{
  "num_key_value_heads": 8,
  "norm_place": "pre",
  "init": "uniform",
  "warmup_steps": 200,
  "decay_shape": "linear",
  "dataset": "wikipedia_en"
}
Each number is 128 + 24 x the weight over its row's rms, rounded and kept within 0 to 255. Layers, rows and columns count from 0. Numbers have three digits each. The size before them is the row's rms in percent of the matrix's.

# up: layer 5 MLP up, 256x256, rms 0.158, rows 90-124, columns 0-127
# down: layer 5 MLP down (transposed), 256x256, rms 0.149, rows 90-124, columns 0-127
# gate: layer 5 MLP gate, 256x256, rms 0.158, rows 91-125, columns 0-127
up90 089:129117109125167154159148141148125121143151081138107126145150100103129115119155098120117138102132121140124121126130117139096105083111113140086092128142142072147114120120147104138153107140109109115131107122106147105132130110134174138164126133127157153121064097148064126078156080113111085087128144126119093140155163132160126114146111137102163125180122157131085153137091159119145130139141
down90 093:094101115132147130130141145153121124130132118072112110124158122095087124137131112109095124152080099115191152173096154133154147156134139148147143099101123116110115143154134146113140164151109071143127135094136129120118112111119102120091178115195123100101192122126149124123097121148144152105125111155107124080123130103131169098082074112119091112132141144113147119093125129126113117131119
gate91 102:120135100154115100143096096132150150173071133139159137122128147145100141105158078128121147119118119125041140178118196152132106098145154157160151155129152130104102142160129124123117112159109142079169140130106108125159088100150119136150093109146154134116123118092150145101133123141158103101097108100143115128123113134131120123142125139145139149113153113085122120177136122153107148105105
up91 101:129166087121121137124120148154152112128138171081134095096106163069135144133148163112112123144099113092167129067093156144145132115115120078130140142132139106148135120144148177105141122131127168107158134102085093101175122130142102126164135121139124124128103118090147134129123119116153102132106122164097086103151167178109149125113130129127159114129142165113159161104125109125119117156106
down91 099:157131149123111093115091122126130162129160153088138149142148131123110122128124085140108160100072153162124125090134118087131111115087125131156084132118138135154162094157127163128176107128071104135152113138104111126182134168109136067125129095105098141127136090120128091113112145130123100098115101138122143115090125145126165166115148125128105098117156144125094108136129134104150109124159
gate92 111:133164109113113149130165124127106140092147085132135124137100094160177125119117074125127094124132132133133161128102075118181132142153109130135136128127114128172158155119152155080116131138161148133155096134077125105079119118097115129146131102126138148132151162122114135140115125104089131118147119119165098138172185153146078159127112129100134140106097124119160139155107128137114148145135
up92 116:141112119109156120067121115100138144136133145116151110120121171107087119129097109121124087147116153129118137123141119127143126100133165169121108132106171128063141122133113104116138111155152100096123139103105143123111125104126151156142111145135113093137098112132089127155136141149145119145151189106145158140118107122155159123162113165167172117158135160105106149095163157101141125113138
down92 110:130101070101112145103101119153115058160152123116124160112124133129093120133118121139160107111156154162139163153147125142135168104141133110147159102123145127098119107136123099119139138111108163106143129109117120106184183112124115161135122132096146135105168102110122147143112148121141125132148155127141136112103137144123149147125106161151125135118152107115101121101152094133135105115149
gate93 095:087177121148145100146136109133127119118132159146131138144118115093129117095151125140124139126155087136155141166128152115103130114126084105124138173164135151132119113133129123149131124151135098160130082116144151094131189147129112120131123122166142128109118136117136107175135127113140105156103147155117160127120116165150154151174111137094157111176163129109123135128151104104182157145113
up93 095:129135132098149147157131088087156146103135118139132131123112161179146163161150100078124112125151173128131167151129103106124105116161111161133134146116146175117094119134134113122162101169127132158125088119132158150140126126142074103132131113099160135128121115075103118130119139118122134149139126114140126153128141119125131148095122123134114123166150130087110181141134128134148103141100
down93 096:145142169093126172164130117142117152162127139127115163158118085124125136128117171118107137083126143164141123149107135187123158126156118132126146110103078141121113142137101144127141120138123125137131155126119126112164102081129108126151199120144127099107146160094130145075129072165167147164113136089094141145084152148136150130113143099138120103104098148111097100116131159121114135104080
gate94 089:112131173098146142105105099093121084183117122121135134127095144129109124157139109106136124152156110160087139123117105159131101161111083145126160179122144126134141142120122097152144142124098119135180132114106111099140133100120128124084126074132117131136112154117077089115119155156121111148144095103191134183115138112124101132114144143147108145121136146130143154144130132143141121132143
up94 092:085129118118105154115125091106139078114112120130124133111082136133092142130143119089105111181120143135108095139132137126097139138107121122133124127123164127118134089136172126110138134121104161171135155111137119117133140135074059119153130051100107121165119164140141092128092137146126148118126161125119120178118136145082094115128114140122096077125137139131145188089154108121160096184153
down94 096:090139091118106111132135095128130101187129137143127131137133128162122152142118141168100115116114153147108142222143138169086150150135114150126120139137147140124105093140130129122128162119134112109130108126141142098118135147162118103107117131118142145076108113130067174146135154126168137105102128125108087130182109148135116125115146123120146157138148106139132123064122134157140135141140
gate95 096:164129113138112152133115121158155109098150122091128119101119110115158088091117110129165138152130097156085145111093129133157155126120139148127068152119142141135121120146112108128082136117127159131145100113104103081132152158131122114131109083122121123179099111136104126135112164129120165174158121126162121157102136182137128131133121116114112129132126103151139130091147118088136127133147
up95 084:113098109103109159116101083129100125109100155090151103117107104109136071139109107142141123122136134156120138108094130117190149139164117138128120126124134168114145156122120119110113153106113148131176133118118139132159151144128132080159129118187089100104107090194132107130138160121119147155117109150147105147112103103117106159128149113087147120126108106164134106124160160097098166103134
down95 085:148135147098084133150170116156142051175117101137132130111147094103120116132142144114149157139165118135134124114072112125169123132134143139128078153135121165115131110130136111149127118130188140121154115093138100101136138124132124097145135121126126206091128115133095123072126119134089133083138143144150164133155145103122119108132114144123154138092158113140185137120138130134127082121171
gate96 104:122112162131109170105136155126103142137174091144152154152149099127142119094126128173160099139110121105168118120120150122138177130106114164131128130101049192136156129152105109132137127146116125127174112108152133121091124131115110151130139206145157120131094109139128117108181147125106094135102124158117131118122156107130115124182135153150085122113099088098163168144123134176131094141140
up96 097:136121154106162093131146125102127159143159150152162105162137137121129112118128129118146164138151156139067125147110113140122120154148126128126104109127125126122068149132139123102138135061119098148106144172159149157140141065127098132152148131158080097104164137116082132148115085127112122144101135143177137123145134094129126095149170133104112124155132149132131115122161119130116097156149
down96 097:170118143150148106106118119125116138169109123125127099137097105131124117093147166153150135095173119139145193100102157132163138132129182123101112136069106139110160099147092184175161121143096131138158111163116152143144105116092158123125120121160081145122112133149174156118112118099102153128107134088122135137089106113142132117122111147167105122101115128068105154163140118159116125116089
gate97 106:117094131131167155155125122087152114169176099173140175126115083145114168124141107092145143138113141095121120133078125143149163124141122126185115145131161105113095148154126127147178103102171120114149070137093111138105121121121081130100174087102137105086116119096130143162111194116140084150082135129122135108106104145143146128105157100145131114093076136106105116119136130168160140089160
up97 108:114135133119068136106167140163145079111164107166152125134136145167142143116195149067089131085093114160110143113121101120140170097091109164138131103136116124151153146124113100147167132129153118131120114118144160113149110102127101110140130128169134087091140178105125124158126102147133138137153082128116176141126104121180144099152096128129124157145142148133136102124117128141153139131158
down97 101:102196111185129119118097161111111155143098099115089083130119148116168089127123152068102136105104108130124154146118133104111140122127100110136139147091137116102094151143148114135101127160127143129100094133101110085136198134124125137125130119104123174102156136103153143123158161124149131133119134179137107100147122136159192143136130132131070097068171096115136142119153134150158115093124
gate98 121:072145106155114114140135120165133121126107170108125127136110125166133092117128085111135100110082152082115143113097150085102131089097142135141090138156126108123115096145178118110122125132139109147146092123108143137085106096119152115114104075119157134128179163138100129130155139172150093101141121133169123130139133119130133156124147144155099095130110128087103135131102130106100127091140
up98 110:162116123158133150160111153084176147145135093085115114119144152109130123157104101156105104120167123153142127130173144125117113129161113139122084131127069132118136125101126118148085113156145158115062098143162142118135156103133140139155129110149102127114190169129120104087131100119087131121147137142183145109125137106100146154151113172148116143099142149138110104140131117159133111134155
down98 105:138142119131101083094127142135132154104115112102155125154142168146107106117104100159112146143111106104073136160123128133137110119168179140137164108158167172184096142107135144122127087119168118108131137115124142111125151145089127119110083155132098076145137128127084103128138102115100118142121168110153142163138153125146073158091139178160136116163125166160143132144122089109126156130133
gate99 106:120161140159153112138111138152132130162114146138160105082105132102133079154176093113111135140147162106148132138155119163136131149101114143099121136170130139127153133131114120168163139097116116130129131100151142146070104147155122120118118135126131096160130143120122084137132083148121117142138132124128092117099130102141159155127160112116107163142132092125113111123122118113148105145144
up99 103:130112140150118081137121120158086148120074189140143111163111114102126095161094135142116127162135117118138145144139134146154182108145131124130125094156105109127106116142105135089106159069124150089123140110127156091113132195163120142117136125112117183153133111108162166146123153138150102102131117154094142146119138124163131174126122107146127164112176114156155092096107072155129133135088
down99 104:157137115165154152133122128123089100151141114140104096096129139163146124128144105136133145126124163117137120122114117108097127128092113199100139120106092153077114128121119125103116157150114171150141121101098163145108158110111091149146148119136128108084119117154125100136181114123132132108177162142137140138132112128117089149118122109163111129132140131090103141149140127122201073144138
gate100 099:123138141129146135167159127101137123116148095132144155114139135136154149120107113090113146133143075135151154133122092081157114098128142132128084138152102116101132123105154143129144141136124170153113084183173108124141074148129124111139104087114148105083112136103133123100133138160096141091118159133135108120134186137151072097133150124128144145108130112184116133140156132125141084147091
up100 097:105108130106134138169120107153120101157114154158108102080117119104129170121150145130114142103146105147129123067125135166120149111120101107117091161156113142141128133099109150108127093142105127118110107124170089143066132144121130126119109121119142130223098125165106080099133108074119174135138152146139112113108132134160131140066114135124167107140116171102161148188121128119088107137126
down100 099:066116169149156129142128140176129131154166137128116170155091166111146131107093129109148171157149122140138125110133130172127110123081088147128131122133131135158124123113123124092129148171117136164146081166101120106134149136171121151105090115138153156155126089120152139088088130167156129100163113124085104092141123134148136128131124151103119110124108114126127137091138120139164127111104
gate101 099:099077120138110131078142132154164143100124130086147175102084133105125083122132099118119123074151135133153133124156124163074095123159128124129143059097076114156154114130145148132116123150105147047130113095175128136136128093087108133113138138150110127087110153124141076118135123100151144124079082146117142126121118158151126077104110121097117125104109152114111123114105150115113153138114
up101 100:161140101119133086142122099108078103134121132183111122182114137133145166150137146109099127182107110104119126134097113148150109089170139101092151148189140139136113147121099140125126166146124140109128133168121147099112147173146123174106103114069127165153125118132138152096161071132154121115165153118123126132130095126079155108100134130095130140078158147142140134145088147137134109114136
down101 102:093149100147160114142132132116170134157154118131158134147126129163107113103136145121134107160110106104121139135116116076109131113145093170092123127141110153092117135115126133158158138111161163167127144125154070116155132158122129094114104165137115102144116112103121169109113124114176093128159149093113112088135118152097148141095114126120134143115108106110122119117082100123145082127114
gate102 094:101095162153136109114112130136101116120127127126104126160145125133127147122119093140126140145108102083102139151137145099112183152120141126105110142093128134130151082123170154119120138103172128191138106151153102154111102081126118151137168104114111108091114114135123113164158096104152140146147112097100138158088140120107125129087121099083163084127117150163130176139122131107157118165131
up102 093:140148153101108100137137116131122160140128130096122092132079159142077113116128141078106152137149137136115125135094134150128071114179133125161091095139153123101136172132099126117155115129101133122089172104111073087142148105116160122135088113090141091118103185152103133123111151136110086154140129175126135115107089149161121127148155144133129128146146179130127127072120122137080163111158
down102 102:107127055093100102118101083123129104108135102064112156099129107092135087166129154121145090122129114117131107128105111115140122144161113092171130108131102170075156133110169142134082138117146143130196153101138115115109110116145139107115186128112147141116139129108086153129152124126140072104174137134128125113167142138135131135105107121127148140103140138119197144158177153167113105099136
gate103 104:136155091094136128149078138140123147129110063073121124132105151094097102116124140115104095117134109092135139140108166128126070113119111124144063116138091123124095129135134089113145134123105140148173138130129143123108139101099083133114131138107152156121074094118079130104131109137131123099062108130133122126125134166146136107131132113097129157141111122138121092129144167093162115170103
up103 104:123118105124108146139178165128087137144124070152102132153171127150134148151089151158154145133134162156151124143157155125087150126084116098138133098132115157112139125106129125125100099109169086175103121169109100137172117131116115143114131115141094126109145096137142128130133166145107171126100131123151126086102122124122121151112142149161102059129122148158114164141106183140099108119140
down103 094:082140134167138130138112117106117124108153119125112111107141154134151120102121158117106129122087122117099140110128153138166092083154144119102120119110135130130172142148200143061126168116129093130071137132153087188099166155114131134122112109146123109140091089098138095152133126137109092096115102132128138149140130117093125107100137117113189086133153099144141128155105131128133133116130
gate104 090:120159125128130119121126053138100165105125173124108056113114087146084128151130141133147136161093135180116119115149115089109091084105114155145153142130115131155139078125124120140137121148113097123107112123133133131120099143099083130136174132155170064114092135122115120105087091157108093116114118119088127121106091129132094180091137132128111125116129116167113132106125108172107119096135
up104 094:125128133111121127120114115118106152121162160112109074103117141139125124178141132071153126127106124124136148133157111122099095111098101114141141156131132147172178108097119122156131126155108095108131130158150122100121103160133112149176146121144121091127069150109128111101092128159119097079132088124123153157106093119120144166069155155119119143103134134175124111088112118163092091110145
down104 093:132119130092140105178127124126130086159135110139110106121101163122121068124104116117149105114145150144149144157122121152093135141129117142099157135137115132156095094145119179124130152148087125141164125145107093144141135144100122145095106141119120129183108142141146126130105094123102148122099114096142169127136123121106156104104146064059176112148142161130137145134132141143119158092120
gate105 088:133157111145108140078177132128108197126148132142202120105146139096176171135168134124113133129140145145105103133170149120143131133157155163148183137108127150110122074154145099130116119091150111103130149125135147138125152137177160146102110130137141109109134139135111105115100141112135142131143143132117128109066140111116117124097127164122061126135125127125129153148123156129167128163124
up105 092:165117121159141115167119132111142096127139119108064108166113134150160112093117090143151114126145075115127085108109137128098136083105116128115115177111097135114118131167123121135109117137063125141139166121152130138101088126089114116129146114122115115076118131111172092114134120142100110098132154145129089121105095125141100095135123102119120146086141158129079144187111140129137117154137
down105 093:149147129107102117122150126161147123119133163094119183133090110112148135097157152160112108133108109122138156113128113124127153122085100114142126163178147137131103116102135132166162153179107135146120112118130138157155129144120118126092154097148130115068127102117130131116121155098128133125137149089118143107104119146103083121115107109101130134132133131155156120185112135120129070178174
gate106 104:134109152087110128113115136122113144097178136100150119159101098130128096167122131167131119133139094135090140106132130098117086073108141102144069125104139191114143106142134161134117114121133152112128111142107131161160107138083133110129141133164156129103142131111119133099171152161137125135132150134141094144125141125106124083140180123156140111124099125129112148126125148099141125121119
up106 100:132116080114108124137141153121138163090127131145108137162166120139103142109117113089175138133122113118155066143115111146126083166121170167117115152124144155110154122061143156061097144142117114109141114089134158110164094109144136093122137163108154142082146125139151108165113119111076119102162131112117126131124138129112101131102075150104140159111160152090170135131125123088143148143164
down106 106:145142105191155175116151152140135113133110110134099114135131154090148119142088136100152105135158160111120117165139103102152147180141117125119097097088142117134138145146128125065099129139114118134105099128110124091104115145135061119140119115140129127110119146157155123110143138150113132099164100115130145152113114126116077081134137131131124098151123190119100101145143125089116110103153
gate107 091:152133109155160131093109139103166108124130082111103152161114117154106126151154144118086098136128117150096155105128141107105141078111091132135119109128124126115122090129132096101142160147118099138108101097105139095153142144160137126089109132144123133131110081179125103099132089143135133154125147137120121101085135093132121125111104110108111131113152126101134139162161123105114110121097
up107 097:118170157108127124115137108128092160130116155143118152119113142074138138107095097106128129155182119113147147132156145115183121102116135105158139118149151139137121133133126161127115177126139170116134117123115164181126115120154171160114110139093144155111158152116136140124159124118082144102111163140128159166130156125113125127116125144137150090128121168103098120097138164167151123134152
down107 096:147095124086101103127129121102163118124147097141093109146169091132082162121115152119124154204142094159109180113110156119155125125094114100092166141133154123114083105189139124101108122124096170125184149117106112107113107101140142148142105229105095154136128133134152146122113107161130142119151108125156130099092134127135080138133167135125127104118149159124154146150150130153146161135160
gate108 095:102126121123126138135126136129123120158143114160103138145121108164138146150146164118106123093144121176118160119107106166056121117116135152142091124148149141094096145167092120108159131071128124130127123100137136123137113107152092095157117117113129122137112117125113136139105125099125095099114126053104129127148146111147102104157108117156169087114149135134167180128140141120130100126120
up108 092:152111130137147139109083157113185148113167163175161119173139135117168138104098159146092142168133116114141146105142132149154133162159150132125171099152127143099159096147107109120175113191105119127135111140080125146099124134105080134116143140160128109162136145167116128142166147155116138106131089167158105168106127128118120106122159133130118138117112156122163146157109113122131109129129
down108 102:173167135103133138117117126096124090139131203107140144150151111148114144095132153109122110164148127142128158156102120122095129113097088150148140152109142127141107172148118131133162189125109097101111155098178190122113129126123122122098111144151175131130174156100112124151145144102142118102140156127136138147114136120094138083113091139193091154128127145139135137136117125158180148119111
gate109 099:122170090151160116134094146104131151147094128145132184174132132154115098139127150144108143135123112060125097139113116077099082132139116159135079132104135150091129105131135104100096101111161104105098102137139122105121090096128104149082132140130154122143142120097133150134109136113154101112107131113124161154118108148123104153143084162114097131125141127168086165087126135096135127137131
up109 096:156115166093114138131142087152088106116120127120100114116123103093139129136135120127110133082101154158078157109125160145150116129121178115151117161138127145159144136135142124113122158109112132125134147141141106132162142152087117135134167110107111094123093122172174141100147167160094172175143127143121077123116118109101140109128118149130104142138143170061126123152129115141120123097125
down109 093:119112134175130111126128080130116140160107145138162119126134139166122142145116120113138109140127088130106096137153118063162162127140140107102144118130123125117133100129121112108107130134144096133149139139113135170112156162141154129116135096129148121114107137083107110119112125077143155166126122131104171088168157135132154157132127097128109135155162059163113123158146139111113124147095
gate110 093:110116138123092111139175121108173142109084077139133140114111160128137144119064106119143118106141097126124154139138066104127114140105133129141063127156114163122153112101096152113152134083136151118131091110064150147096135114074126128161146138177113128146140133132109119148106141121132157126156111112098125137098098142138124143123126126114156152077130150149106116109161126100137143108109
up110 096:183130119108154104139102101136137072148168162119132114120136122120116163138130149118096128091103135150094098154155131136117152102155117133121152093095134142100106127170121143112127121178137141163120147117175117141157089121115153143156100124131144112121129153156118133128144135120124116144104146121126138137120177140120141136118106138165133170160135103114159153143131130141131101139154
down110 095:158135103174135146076138095113150158101095114129179157087094127062177137122154187138132129144159096144162158114102115135125103097130125121126118085117113107140101095140181122121123138149147130164156121112106126158104146140106138146170123190119164095136132086075096162093143134125140126150171146111152145129125097089150125143143111132119144149133173131195160136142120130144168134150107
gate111 103:151165133142117101188116097116093099150112127084148162143101125110178170160116106132124148150135098102132104118088122127173100117118117103123098142108133090117167135129135141129113120150107138143157115104110117151148104053082142133177168153119164109139104139188110156133115102106110115122088139153157128126152155132139099097129114163142131093112130153155117123126118074159129132103150
up111 103:139095123106174143116136112157126139117102137117096113087145125135139097134134123169156118090125162136106131124138133109098137133164104146123105115123120143128093093159151124148140158135153081108110109143137154129089167204138164149117100123125096140126117111101186157104123126108146167091162154078110125150134134140086146112133133135124122161161104158085124144093133144100137104134131
down111 101:161153117152162148105107087093116124140121128153144084127080154132124060131095160158156110134136120128147125119138157127134151124166142125144174138130138121122117077114154145101118124116115149102148151163093093127160144155130090132116116145139113114112132126142093140161166145130123143162138148121170111129104131130136119147080172104125106160108131145116108167130136137109133087142150
gate112 095:133129139147099160131146142156148142213164157118141170128095164113157139138112121086140135141144139128118127102074156156126155131134131110143120091158087138130150140113119147104141091108117153124156146122087142121107146152143130123152111133106124133090090172124103102132106150133110115189137082146154126150097173098118127123152125122090115119106167129140154132110160124128110188130161
up112 099:161086061138140135137134121112072138148098166103130122135153140101191119123095161093107153169097097143112132119123137167102111127141169156056139109135105112146096118153116123176084116172148153095116120142144176143143133147112125124089121146124109117151120154110111115138097148170099130137115169125131099104138103074128143127112129126144103134082146104141151112103103112116108153168128
down112 100:091106157135094154126115104151141100131155139118130159158159141185150142080151122117152107196123142134101129115137129129137137140110143141128132144113117159119107128126130131096145097123119107146124168143108185090149168130096145115123102116157128129135171093123124098148135132093147112137095105095145155106129116113154131125122116115107146079116125097132135138149101137137160138109081
gate113 098:173118111140144143135105145109136138130151179142111107109146152140123136114114082061158098116128108055100145108098093113129142124167143135125123093143125113115081088164123129111149115085117107111156103145115168134116100118119139133153116128128153172112135155134108137122137170094117087105094097134099126132147111143150129117148156126117132135124133147133182131142140122107123103136137
up113 098:109162095136102155121125142045131107125136138148089144110145131161109117150125136142163098128119110124139150105116111114139166147172115097177121081129101113166095106125172112100115112144098093111131126085119104159107101157138112146113127101088136125107165122163157129139149143169140123090117115156146144144126132189113136116129114103091125125152124137169095145137167127116146161146093
down113 094:113133128126114107084138128118098095098154161121157108175164131133144135148168144115081135109133165144153128163141113114081125161104147104130102121114080181085139154109156122146128123095134139122093198135140134133113145123143181102114107119154156128081157162151146135126089131118101138169146050118147119084127158141181129157120100129137116130136132087138132208126134134097155107119130
gate114 097:125097150104161129137125115106142118123067135150150127124074140114121146173140145134107133151155133117130104128132142138164104119184128101151140106110119148167082116118161123184120058095128166125130134076145154131123139095156166092130113115149159127149135117149110103140125142113122132123122133138122109106135145113115096108130134103127134143144114128129059140092113144161128143121123
up114 101:066134130169104112112156109139139151139157167123142107112144099156121143078080140059178117097105104155166180104126136154100154123143152143111133137136131099117114143111113134148163155127057098146124093111128141119130099114122115109112125157087130128085108135144112152130129157092187110122138136120135158158120130120103131146109094148117149137119082158120140119139095124109155144153110
down114 101:140141150133125131108126111136121138117103122116115143113125121152099129118127112131121150103119085107143135156102106130137129165116106096134124108137128119115144128138083121083104142124104139081103160213133122097173089154095100090093144114096132088163166118092079181176140147161116121109143106165080140135162150117147123115124137173137124140124160151112161160119160115146134168131123
gate115 102:100100142129126152103139120129105124146110172150140061118138112158176133119181138129113190106129080162062104148112104135126100119151168122151093130078128129090152122166135143125155155125147145115154133152142126124175101126108096126140107091092169147124136133133066141132150144164150133135109157133103131165113123133108133090117140138105155159114141100157116157110137074103135136181128
up115 099:097106135101131129101118148148110127118108151118083136128137099095137161146112166150143121145152136104130150134119135121141126152123156130114181095121135129160086127108131117130114158117097144152125148073103105099128157068114050159143153110131124116122072091143113150124141121150094090102167066119163115145118126162172118124104160144149137159143124137091177110140095145096114106132108
down115 099:138118089151145149157115109090103130113136100103107117138087083113164131099120116140135160124136122124160100106099111130074145129143117137140133122145139112148149147101125155135081104107119130084119151136102099086103183099098131181176128137122135135110107126118130150107110117144165114101088118102187109101077109113151095132087108122130136128103105132139114136122103121102131109131100
gate116 097:101167133132170100163156143127098161099117122116126160141124099141130098169098127158124115091129143120118180080138086120146153147127189153103127109150113119127129121142130107124137110126066104144134127128135138132125113114109139118097166125109149100149103128126114125155151121065119157143092152157142107151144128105128126113119124131096133090151171168156135149124158133100146112106153
up116 098:108125136127132116138146132130107161138149151135113116128152145136078068101108122111127096133113120123115123087131096103111116135095134149118136147150177167051127117106097125105120083175108102140099103159157116124130113082137126139111144116089120120120103097143106137094146096146186148112116164124150141129111101118130126109112121141116109117111156140167099098096081116134123102133105
down116 100:139128161124157128125122117149110108158113144152096159138143116168123137104105092127127169140104127149087133138134093118146078130131172158132154126140129119111132146153132113161118116144145114134145111133117137116107126148156117127092122107097126144104102143116137112110125170138136134118141110089190135187151150133159113144117139161159146123072138135154115098149132154132074141146099
gate117 096:138105111146117140121171117111126133134107105132123147124111077169111130083130117129160157108103141123175120114108124111134115115099126170146158100169148144118083147098125131125118133092136109115129152141139156140134123163123076132123115172112142062122132076106138172083118113122130103136115133174081087148148155115144116146141125190128104143093108107058130143092138123143119129104143
up117 098:126096138154123134126197131120151183120128134115150097115137072152118120116141113151146111129132144125154119099138122108120142127116142073112134129173100122145132166093099154144077124102159138096136134125170162145109070120116115101137130104138141092135133122136135144099127098100115117150115123142104105145144142101147119134158072137144115181096127118113133157091136110185099144149145
down117 098:183101105135142072176122123143135142143095145136119149117114162114098103119183103116148154062183176084098151125154185120093132172111088176131150155116166132120124144162167129150144095152123091127159159098148099119141097098135129120151137144089113150116138145161107132184119167152140168111125135124126126100113113121145129166101099126147093132088161145102130125145131126114095139130100
gate118 101:144100134124102135128160117136157147104104089117142114128116125145092142153118100159122149140146087091119130132113172150144120145150147135092099154146108117140173116112131135119178130158151137112164097098089134163146130124092109134078122136100143122098122127108115121155157154134141155102155129122170119146132128144105150108149162131084085135148143127112139162160153128105073185123095
up118 103:120143104126149109076182135108116103109117115125112108084115163120112142092095143146125088139121107138108091106110109140105161122174119078155126119108142108109105143136151116143184139099129120133117093136118140129158098116122122157091127118096105096123166080135125145129141129115141149111116131169138124139102100100090154147091118132142119134171130122100128084121119135140106142144127
down118 100:158113122103131135111160121143118128134149162107110119117142118152146100149106155144106134140107103119108098123128173122132110117107115079144175103118161130119152150067106108127134133140124113110139077152062133121118156150124112148104142139128118112112154104128173145140113156146149164144186144121119103155144118136113150153132113114078132127134130150147157113075142120118113149122148
gate119 101:107095147119133092149133140093163105103166127120177097148172121096158102194108145118127137093146090140150143174144105135115126073128154139128141149155121104146145171125114123129145174119147121157160118099162146097149117112121128125160132120198126152116119117137074142113147095130134127137124123068143113143113139143126106114117131114159108123109123132158162100105151180143119102152122
up119 097:178113159096113138123105104135116132144139101098096114131162137104109169138139131109107159124128146134193092090145120106112138160126115125134117110104135089124136118111107131143103152144124116153143142078083134131119176062172147156114160126132147160162146178124144140151115108111155110132136157103122125105119081149138135164134163114110075124112127121122117124088125128086156126118195
down119 097:148143146143118121092117157114111133127124134128105140135138106143157122130093115106117106104136123095107129111113128148115114119141129116161139118116172114092162130152119115120110122159098165152155168130182075130127151105121101161114103142167135116110125119108108124183086087131123143130160134127127135105109144105112158128146113109136140109146109162135109124162108137093151121139132
gate120 103:168160166117139159145061116152133112158153138106144152118109161167108139105133135121118137153111146094125163169129131123144118117106140121124134136154148161131129151111148090107164143088124113152129135053137164114097118125117111143132096151100137183212142126168146071144140117100086154096158167114119122131109145164146103093126119129142117098097134176148157127100166139115164120118129
up120 104:111096134149149104112078128168123087159111122104092152123119107143143147111109115140150127147125119153162078114152129148120132126137143117124148101162155127090165141128118124150147167149089078164128127115127069118116119121130140134111147190162097140126124132119118131165111139097097156143138147120092091140100161167134141120118116097131099173118125117195110129093110131106175119107139
down120 098:122143108144149132164165108143097119147123122151098138066102126125099113164147141096116086092140176138109113112123163115135150101169098069133103139120129150121214147148108111102148126101132130117117117096156065090156144100107124159152140102133106170122147111151131140136123124123101124136112136134108148166119103136143147145091131146143170132109135132117134170091135142118119151155099
gate121 098:119140147132120164119123142109092152163124143100149120084111115149142120144159148134130075130114147115136125110139125101167143122145144104106104139118090144135128149088125148115112174121108115164174145120153099114123135136098160141122140143104123119214115121106136134155100145096114118139100083151104147067135138164175153134180091119122150102094107148127148099113149137127085161120115
up121 100:091181118132142095181095085110098121095100133135186156119135141185136122156149092113168117147136148130136111104127109115175139130174080131179157178167141140112174156112117175101141145141145163134160133100104111111121153146125186097138163118123114126150151129093123107099098132104119148141143097135128135121128094106122150112145099111161144124116166154066129159113163161151129138113152
down121 105:101165132056077095159125111148144126131116173119088119156122092109085155108136092136161134116091122163110126108109138101093087122129132186152099116116119120146151189134141086139138131095113111115149131075117109158113120121151122122130157137154125085182134138101106081142128140102085130115115173153106120121155116088159153152086093108155155084124137106144136123137096124142140138167138
gate122 102:105125114144110105135118158094108133113125133134167103129139124069120128118132157136121206141166167134157111126143111131129104095173136112159158113113091141127129120134113155124098131096143150127097098105151103166146154108158144155048161169122132126158110094082141118164164111103127162140137111126142084132131131123144130129145107141098139168084109138166108132135164141104139105130159
up122 102:119107124126129161146118111102123136139100103147125112149106161194134148133144118121098159095111124123153109089119122088141148177120121101103114159132141088139138143138120073126124142133134168159127148106124134101107122113133089159163110133180109083148145115133150122120094105154132122156129140156149148108144149117165139117091115142163158089155149092122134116104121131181105133123142
down122 101:136090107093128136110067142080106156134109120138141138131114110148116126153115156115080103126130115143112153084134114104119126157120089118161121165178132119111133095133117168125105103166103163149142150056163173141107128097126133157154107150159126157125134125112157127110103157096098146146155110128117109151130125130100132140059132112107103107122178081113138181152116126130170135152124
gate123 100:131142139151095132158108102106161151101111138158139127127169130135117131091156156139060113112091110110131109120174103151133119073111146162171140136096135182138168135159114160112162115127127130141114121136130115156103151097102127127138120122114181145156125146122136111100129145105152153127129167120127140134096142126103115131172111159105159085156123143113127155115201118137115143126098
up123 094:102157110101115104106129153095093127127065136135069113168163111133115145111153115101071136109124140141128118125153109109133151109118177155148147118105103161148153127127115136124125133118145094116127133131125110113106131117107163118128089152106126109169124196069133140125138130095137096197187085125190111073135143103108143150128114137093163139151144084138160116122155116107137121109098
down123 105:125123088088107116144148094124108140083116120154156110113119134134139131100121124102142145107094143071142143097099123106129117116165137127169100104113144159099139147105143110124181100116133112091122144085145099110091159129108139115106103104129161123141087121155136138129121115138142140090164162110161116104095158117125126122131114123126149177133099136125078147143049155142152127125135
gate124 097:108097116114151133127125107093119155161113108138146122141116107131120114170149155143126136129151105115108137155173122152133158116104118165136149131060095083130138136161117200120103127154118103126157125129144141105154131116127137096183124118151093129100121145111088138157155134129106089097138107122157132113115137154155141153145102129138136132112106142128138144136091162164111123113149
up124 107:116149126115179125124122092129123165102077094150105134133195120123093139119130126116109174159150094117127082131171100149111122087063118128088163132140113166126119137123110129108121111134100090120107135101135115109123137122126099097163122113132131140128120132107086054125142118127162152139114111149141086116077159121126126126096093129122115149096177138135122125165110143122148121102145
down124 102:123147134125153127126161131150094087121130114142162138136103130126128142127117122118156148158148142096132141145122129123133140129125121138124139142171126167133126160120141093127116157170184123136135110144127126134151133169126096122105108101091108131131132118074129140145119138101137120127139157116130134154115166182150112123120112129117183114125166117131106168122076165126105200124133
gate125 089:139097171100128163147152093148124101139143134153142084078120125122097130179148128130155135121128166166123107121130123121155132099144137152144120129123137129135125118092113121163129120132124153187109109114116154102155169171130121098122113115196118119073129126134143168113116041187123095127112098076145148116163140135160113126141104128118100115126113139160195162080129150125155179136130